Weights of a small transformer language model.
Size: 10 layers, width 96, 2 heads of 64, MLP 512 GELU, 1.58M parameters.
Architecture: RMSNorm before and after each block, tied embeddings.
Each number is 128 + 24 x the weight over its row's rms, rounded and kept within 0 to 255. Layers, rows and columns count from 0. The size above them is the row's rms in percent of the matrix's.

# layer 6 attention query, 128x96, rms 0.142, rows 0-16, columns 0-95
size [ 81  99  88  92  94  69  80  87  97  94 108  92  92 109  86  97 108]
[[151 127 100 107  97 136 132 140 110 148 102 117 149 132 136 130 129 107 101 127 116 101 118 111 148 138 114 127 121 125 115 101 166 167 152 176 129 125 102 147 128  90 144 102 129 170 125 116  75 126 113 108 149 137 130 141 146 104 130 157 127 111  83 131 153 158 124 115 124 151 129 161 102 154 155 114 139 125 165  85  95 152 102  96 128  70 137 111 140 187 118 118  89  56 145 115]
 [105 126 101  87 135 113  98 165 112 140 104 106 129 127 125  96 155 110 133 120 126 167 206 116 173 155 125 135 133 110 118  84 120 162 140 137 131 178 106 147 119 127 140 122 130 113  98  91 121 176 149 104 141 163 120 101 166 145 110 159 116 147 117 126 137 108 127 150 111  88 175 135 108 121 148 180 122 128 141  93 110 134 100 102 128 134  98 149 151 166 115 151 120 119 125 150]
 [103 120 108 111 126 117  90 148 122 141 109 113 159 149 162 160 129 132 125  70 145 105 125 121 153 159 155 132 122 152 100  98 152 121 129 127 114 156 163 160 131 101 141 151  86 160 105 119 130 112 103 128 134 176  89 148 156 170 103 165 157 136 137 151 166 116 123 133 115 134 206 157 136 129 124  98 129 122  95 133 157 140 103 113 126  97 181 110 110 137 152 146 148 136 114 133]
 [142 115 123 120 140  78 128  92 113 138 123 111 149 141 153 144 136 137 143 145 150 141 143 173 127 122 131 126 159 100 154 152 116 101 109 111 100 124 124 104 118 120 108 166 100  97 108  87 153 137  89 149 150 200 176 116 129  96  92 169 131 152 149 138 205 147  79 147 122 150 132 145 148 137  85 136 150 100 125 119 107 115 125 134  96 125 145 139 115 127 102 115 137 138 130 148]
 [113 186 139  86  85  86 164 148 121 112 139 148 135 121 119 119 117 124  85  90 119 122 130  88 145 135 107  86 104 109 106 115 108 147 150 168 160 133 152 149 100 118  99 143 114 100 143 121  88  79 110 131 139 141  99 116 118 151 137 111 116 128 117 108  95 111 106 143 152 165 112 116 119 121 167 121 104 168 132 157 126 143 120  94 140  91  87 148 122 177 127 132  90 149 147 131]
 [133 137  86 146 143  86 151 172 132 146 126 132 104 117  56 174 128 133 103  79 153 110 165 144 119 143 145 129 117 150  91  98 169 120 135 155 117 149 122 149 104 117 153 111 116 141 140 171 108 117 119 112 155 122 131 146 153 145 105 145 140 145 149  96 118 133 107 153 154 107 170 157 107 127 133 136 164 136 132 164 118  98 141 105 130 137 101  80 118 176 159 154 129 113 158 148]
 [103 141 129  81 111 169 126 170 109 123 110  76 144 105 103 152 137 107 156  91 151 136 120 132 177 130 125 136 139 132 125  88 127  94 106 109 113 150 112 129 131 102 146 127 114 134 135 172 129  93 129  95 129 130 127 112 135 147 105 172 143 110 158 138 121 126 172  95  89 145 150 146 149 105 121 152 155 160 109 145 180 102 105 150 134 150 142  92 131 139 162 111 175 100 166 120]
 [149  94 189 131 146 156  97  88 143 161 105 125 176 162 140 138 180 139 153 145 107  84 101 131 150  94 133 136 150 117 129 142 102 100 145  94 131 134 125  99 162 155 125 137 144 126  93 130 132 125 155 140 129 131 150  97 190 101  92 167 159 127 148 171 156 114 126 116 102 128 149 162 131 101  96 115 145 114 130 127 151 123 107 121 123 130 164 133 140 125  87 141 151 123 143 140]
 [157 121 105  85 119 112 145 122 159 171 106  87 135 128 154 157 146 145 146 150 147  81  56 129 130 148 115 109 134 132  82 124  98 114 143 131 148 150 142 118 120 121 110 168  95 104 125 115 125 114 113 144 127 131 138 100 157 137  66 155 154 171 118 151 159 137 134 149 154 134 149 117 112 137 100 132 119  82  96 103 141  99 143 101 124 140 171 116 102 147 126 102 101 161 130 144]
 [132 103 112 154 137  84 125 130 156 130 149 107 114  85 147  94 108 121 131 171 104  97 149 189 113 139 135 150 117 133 117 141 142 119 151 120 124 119 125 104 101 138 169 140 135 103  90 176 126 148 140 110 124  88 162 126 140 135 157 141 121 171 133  77  90 113 114 136 121 120  96  97 147 137 131 147 132 125 136 119 102 148 165 164  92 167 123 137 149  85 147 110 125 181  95 154]
 [132 134  95 135 114  84 122 170 165 104 108 156 114  85 128 128  64 105 132 124 152 129 143  96 120 149 125 116 151 137 120 114  99 158 133 130 131 140 142 138  94 134 130 108  81 125 141 132 180 151 163 172 116 130 117 147 142 134 169 107 103 130 102  94  92 104 117 179 117 138 119  81 127 106 154 155 101 141 131 126 157 132 122 131 133  97 108 146 161 162 169 135 102 149  93 142]
 [182 136 106 126 104 153 122 154  73  82 103 115 130 119 137 162 130 163 167 119 177 150 160  96 151 159  83 142 101 102 131 152 137 128  92 108 113 158 113 122 142  97 141 134 135 109 103 126 134 128 150 138 101 152 126 150 122 112 127 164 162 107  99 136 114 117 149 124 129 151 168 148 156 160 158 120 184 155 128 135 112 145 124 124 117 150 167 104 107 164 129  97 127 160 120 135]
 [138 123 118 130 131 114 184 101 109 123 144 171 161 117 134  69  87 175 100 149 133 108 116 158 111  96 110 157 140 147 128 118 133 138 132 140 121 106  95 125 158 131 151 110  87 131 114 111 110 171 119 183 118 102 134 125 116 137 153  95 123 154  95 128 114  80 165  97 158 136 120 103 142 123 188 117 115 151 128  99 110 148 112 148 126  99 121 138 104 109 139 143 116 146  86 147]
 [ 84 112 114 107 129 110 123 119 113 126 118 154 122 157 130 153 122 154 117 135  80 134 198 106 141 160 132 114  73 161 123  97 123 152 131 134 126  72 108 124 122 104 129 125 161 134 162 109  96 147 144 118 118 149 151 119 145  81 124  98 104 107  88 153 142 129 123 113 129 105 120 159 133 137 146 138  98 127 163 113  96 129  99  92 165 103  80 140 146 150 107 140 129  88 122  85]
 [154 113 159 109 100 161 141 150 150 130  76 101 123 114  93 168 137 108 126 111 137 111 112 122 158 123 114 112 137  97 163 169 104  99 149  98 117 152 149 110 165 106 128 119  94 135 124 142 140 102 133 130 145 120 142 156 107 122  99 178 181 115 122 156 134 134 121 174 125 126 153 137 147 140  77 149 138 142 149 151 164 124 113 113 100 153 162  77 180 158 134 122 139 117 156 110]
 [174 106 185 135 120 137 129 138 110 118 120 106 137 111 140 130  85 161  94 132 146  71 138 115 108 105  73 128 122  81 125 155 138 129 104  98 129 133 117 109 121 129 171 122 120 163  99 137 120 151 160 186 109 126 117 156 150 150 137 145 147 120 170 125 126 106 157 143 124 109 161 144 117 129 148 123 170 138 133 101 137 104 130 116  89 167 145 100  78 150 124  93 109 122 108 140]
 [128 165 129 152 132 124  97  83 131 160 165 122 121 150 184 122 156 117 170 115  96 133 139 167 143 137 130 131 177 131 127 130 113 111 108 138 130 142 145 113 104 155 153 151 138 140 105 107 148  98  80  90 164 154 123 106 106 133 140 116 128 187 132 169 126 130 164 126 149 115 166  90 115 138 118 115 107 122 133 149 103 111 192 139 112 135 175 104 154 114 114 162 147 130 121 127]]
# layer 6 attention key, 128x96, rms 0.141, rows 0-15, columns 0-95
size [ 62  76  81  84  83  85  89  79 106  83 102 101  96  90  94 100]
[[125 153 139 116 130 166 160 137 146 113 137 122 120 111 165 147 118  88 133 117 113 141 119 158  76  85 123 149 149  76 145 105 116 149  92 111 125 111 171 140 113  92 148 119 143  80 141 150 162 101 168 124 136 107 105  94 111 183 157 127 151 142 159 136 118 159 112 161 150  93 130 132 141 121 111 138 133  98 102 152 133 131 118 149 150 112 126 124 104 100  76 156 100 132  98 159]
 [123 150 136 118 148 156 142 122 122 154 128  86 125 130 117 158 135 113 124  94 129 128 136 113  77 152 155 115 131 122 124 157 127 135 106 118 107  94 153 101 121  94 140 143  98 115  76 118 111 141 107 134  83 113 148 169 152 138 107 166 156 113 137 159 151 120 160 114 175 160 107 116 132 114 135  77 114 129 137 207 142 131 123 105 122 164 142 143 103  77 124 137  98  98 154 102]
 [140 135 159 129 144 134 146 123 173 142 138  90 145 118 112 153 165  97 135 171  62 135  94  99 119  92 142 120 115 124 104 139 165 180 119 118 165 104 117  83 108 122  99 151 121 106 158 124 106 156 173 153 112 107 168 149 111 117 141 132  98 138 149 110  99 170 119 108 147 114 112  89 151 150 126 153  83 140 161 113 139 147 146 123 136 138  99 126 115 134 111 162 131 129  99 120]
 [102 172 136 120 145  87 122  77 159  94 153 135  97 121  95 110 168 113 124 120 142  77 125 142 153 129 117 131  79 118  86 120 141 121 106 146 139 131 104 130 110 129 140 107 115 139 151 105  82 135 128 120 125 108 134 151 169 171 146  94 113 106 153 125 145 118 107 153  99 155  98 134 138 134 135 152 100 106  72 102 119 123 121 146 107 145  92  88 154 151 123 109  92 172 135 105]
 [123  88  90 163 114 162 180 173 154 118  95 106 138 114 114 144 130 127  62 163 176 150 116 160 112 102  93 133 143 167 130 166 143 161 136 137 115 139 106 119 129 142 124 134 149 117 126 148 176 108 106  81 143 101 154 124 124 118  98 137 146 126 127 142 118 156 141 102 140 134 134 105 142 113 138 123 130 118 141 106 124 130 138 162 113 137 159 124  90  59 151 151 148 120 132 151]
 [135 136 114 135 116 132 171 157  78 114 143 115  90 131 140 118 106 102 106 172  90 160 111 114 113 135  93 153 146 166 108 168 108 142 137 156 100 143 115 119 133 110 131 118 157 110  98 106  95 142 116 134 158 139 172 127 118 111 161 179 113 100 146 157 125 143 117 149 160 121 168  85  97 108 165  99 141 179 130 117 121 164 127 123 130  63 129 145 135 122 136 130 150 137 134 124]
 [170 165 150 142 143 105 106  89 131 140 148 138 146 127 157 118 159 113 144 141  85 126 157  90 126 131 164 126 115 143 113 111 162 144 152 145 139 114 152 147 123 141 132 167 132 123 103  80  91 166 141 142 104 101 110 152 110 110 170  99 103 139 142 107 132 149  71 149 121 143 135 163 135 120 136 122 137 126 133 120 118 180 151 100 141 104 126 142 150 117 116 138  60 165  95 167]
 [126 143 144 147 122 126  96 114 138 184 130 178 130 155 122 124 132 140 143 115 167  96 119 110 146 164 166 110 111 131 153  96 150 101 131  95 140 131 121 113  94 146 145 149 111 126 163 100 122 121 165 110  86 116 147 142 159 110 146  60  94 145 113 112 172 120 151 108  95 155 108 134 128 124 146 121 101 147 112 124 122  93 122 109 133 139 124 165 174 139 130 104  94 185 110 149]
 [115 142 141 155 105 159 163 143  91 115 120 145  64 142 131 126  99 122  83 109 132 174 125 122 169 155 132 143 146 148 143 136 113  98 170 129  95 128 103 152 188 115 133  95 146 105 149  87 115 120 105 110 148 133 163 135 123 101 161 135 126 103 154 173 157 124 171 170 147 131 122 134 118 144 167 130 154 140 120 111 151 106 106 116 139  81 146 122 129 133 109 124 158  99 132 115]
 [ 84 125 132 136 107 154 106  91 104  74 139 137 139 137 112  62 159 133 140 153 108 108 111 123 108 135 121 123 154 158 142 129 109 100 170 136 143 148 129 158 162 126 151  94 153 132 143 144 120 133 120 128 147 151  85 141 151 123  81 158 156  97 144 118 177 119 147 123 135 116 130 103 128  87 128 138 128 151 113 121 118  72 134 148 142 147 100 150  80 126 116 149 150  94 159  83]
 [130 130 128  81 141  98 134 104 118 130 175  88 153 126 142 109 153 117  81 125  92 126 143 130  93 114 124 106 132 128 123 154 144 165 158 132 152 145  94  92 136 136 153 138 124 126  94 149  96 168 111 137 131 106 120 138  94 143 106 143 119 101 138 115 135 161 142 109 170 148 119 142 141 131 130  96 129 142 142 152  97 169 126 125 152 136 137 126  64 185 113 162 131 103 142  59]
 [155 153 111 119 127  95 136 132 156 107 102 150 112 115  87 125 137 126 101 107 160 127 151 144 128 114 138 117 166 139 164 133 149  98 111 131 120  98 145 159  94  96 168 100 140 159 166  93 137 136 118 130 133  80  96 156 141  99 112  82 121 171 144 135 178 148 111 121 141 145 130 185 138 111  75 160 135  94 146 113 122 121 152  85 125 122 148 105 125 118 114 149  98 164 143 129]
 [147  83  82 104 106 144 158 155 144 116 109 101 128 107 142  97 135 161 153 121 168  94 147 142 120 119  85  78 115 101 106 138 109 125 122 122 111 137 137 165  72 135 136 115  95 109 137 142 125 118 117 131  97 137 111 123 133 155 121 121 175  94 122 115 147 111 133 147 112 156 116 114 131  53 136 110 137 130 123 104 123 107 170 151 103 185 118 111  96 101 118 164 119 146 143 149]
 [151 115 145 145 111 117 153 140 149 119 128  83 130 128 138 140 106 113 128  81 132 180 143 160 148 118 119 103 144 134 155 157 122 152 132 105 131 110 143 107 113 190 122 121  86 123 121 131 119 122 121 129 143  97 115 104 162  94 158 172 145 156 113 112  66 136 114 145  82 133  99  70 116 152  95 130 130 120 117 167 137 132 154 137  88 120 147 118 141 160 149  73 150 143 119 151]
 [ 83 143 150 153 121 158  92  86 118 133 118 124 116 139 124 149 103 110 152 134 133 137 112 111 151 158 167 133 140 107 138 114  75  94  88 153 148 167 114 123 173 115 108 159 171 116 162 109 139 106 155 104 119 124 128 137 114 141 126 157  87 168 104 114 172 129 162 125 150  69 112 123 138 122 154 116 106 130 106 135 120 118 137 114 150 105  97 132 148  80 160  94 157 118 136 105]
 [119 136 109 157 135 168 100 115 127 124 113 143 106 142 113 127  97 149 146 122 178 123 121 157 145 100 143 131 114 106 116 125  91  99 114 116 102  98 146 175 132 109 118 103 127 125 144 151 124  83 112 104 131 182  68 118 136 112 126 114 153 150 140 165 109  97 119 140 121 109 143 137 141  86 157 130 115 156  95 119 110  75 110 150 140 141 105 174 193  89 133 107 120 118 121 158]]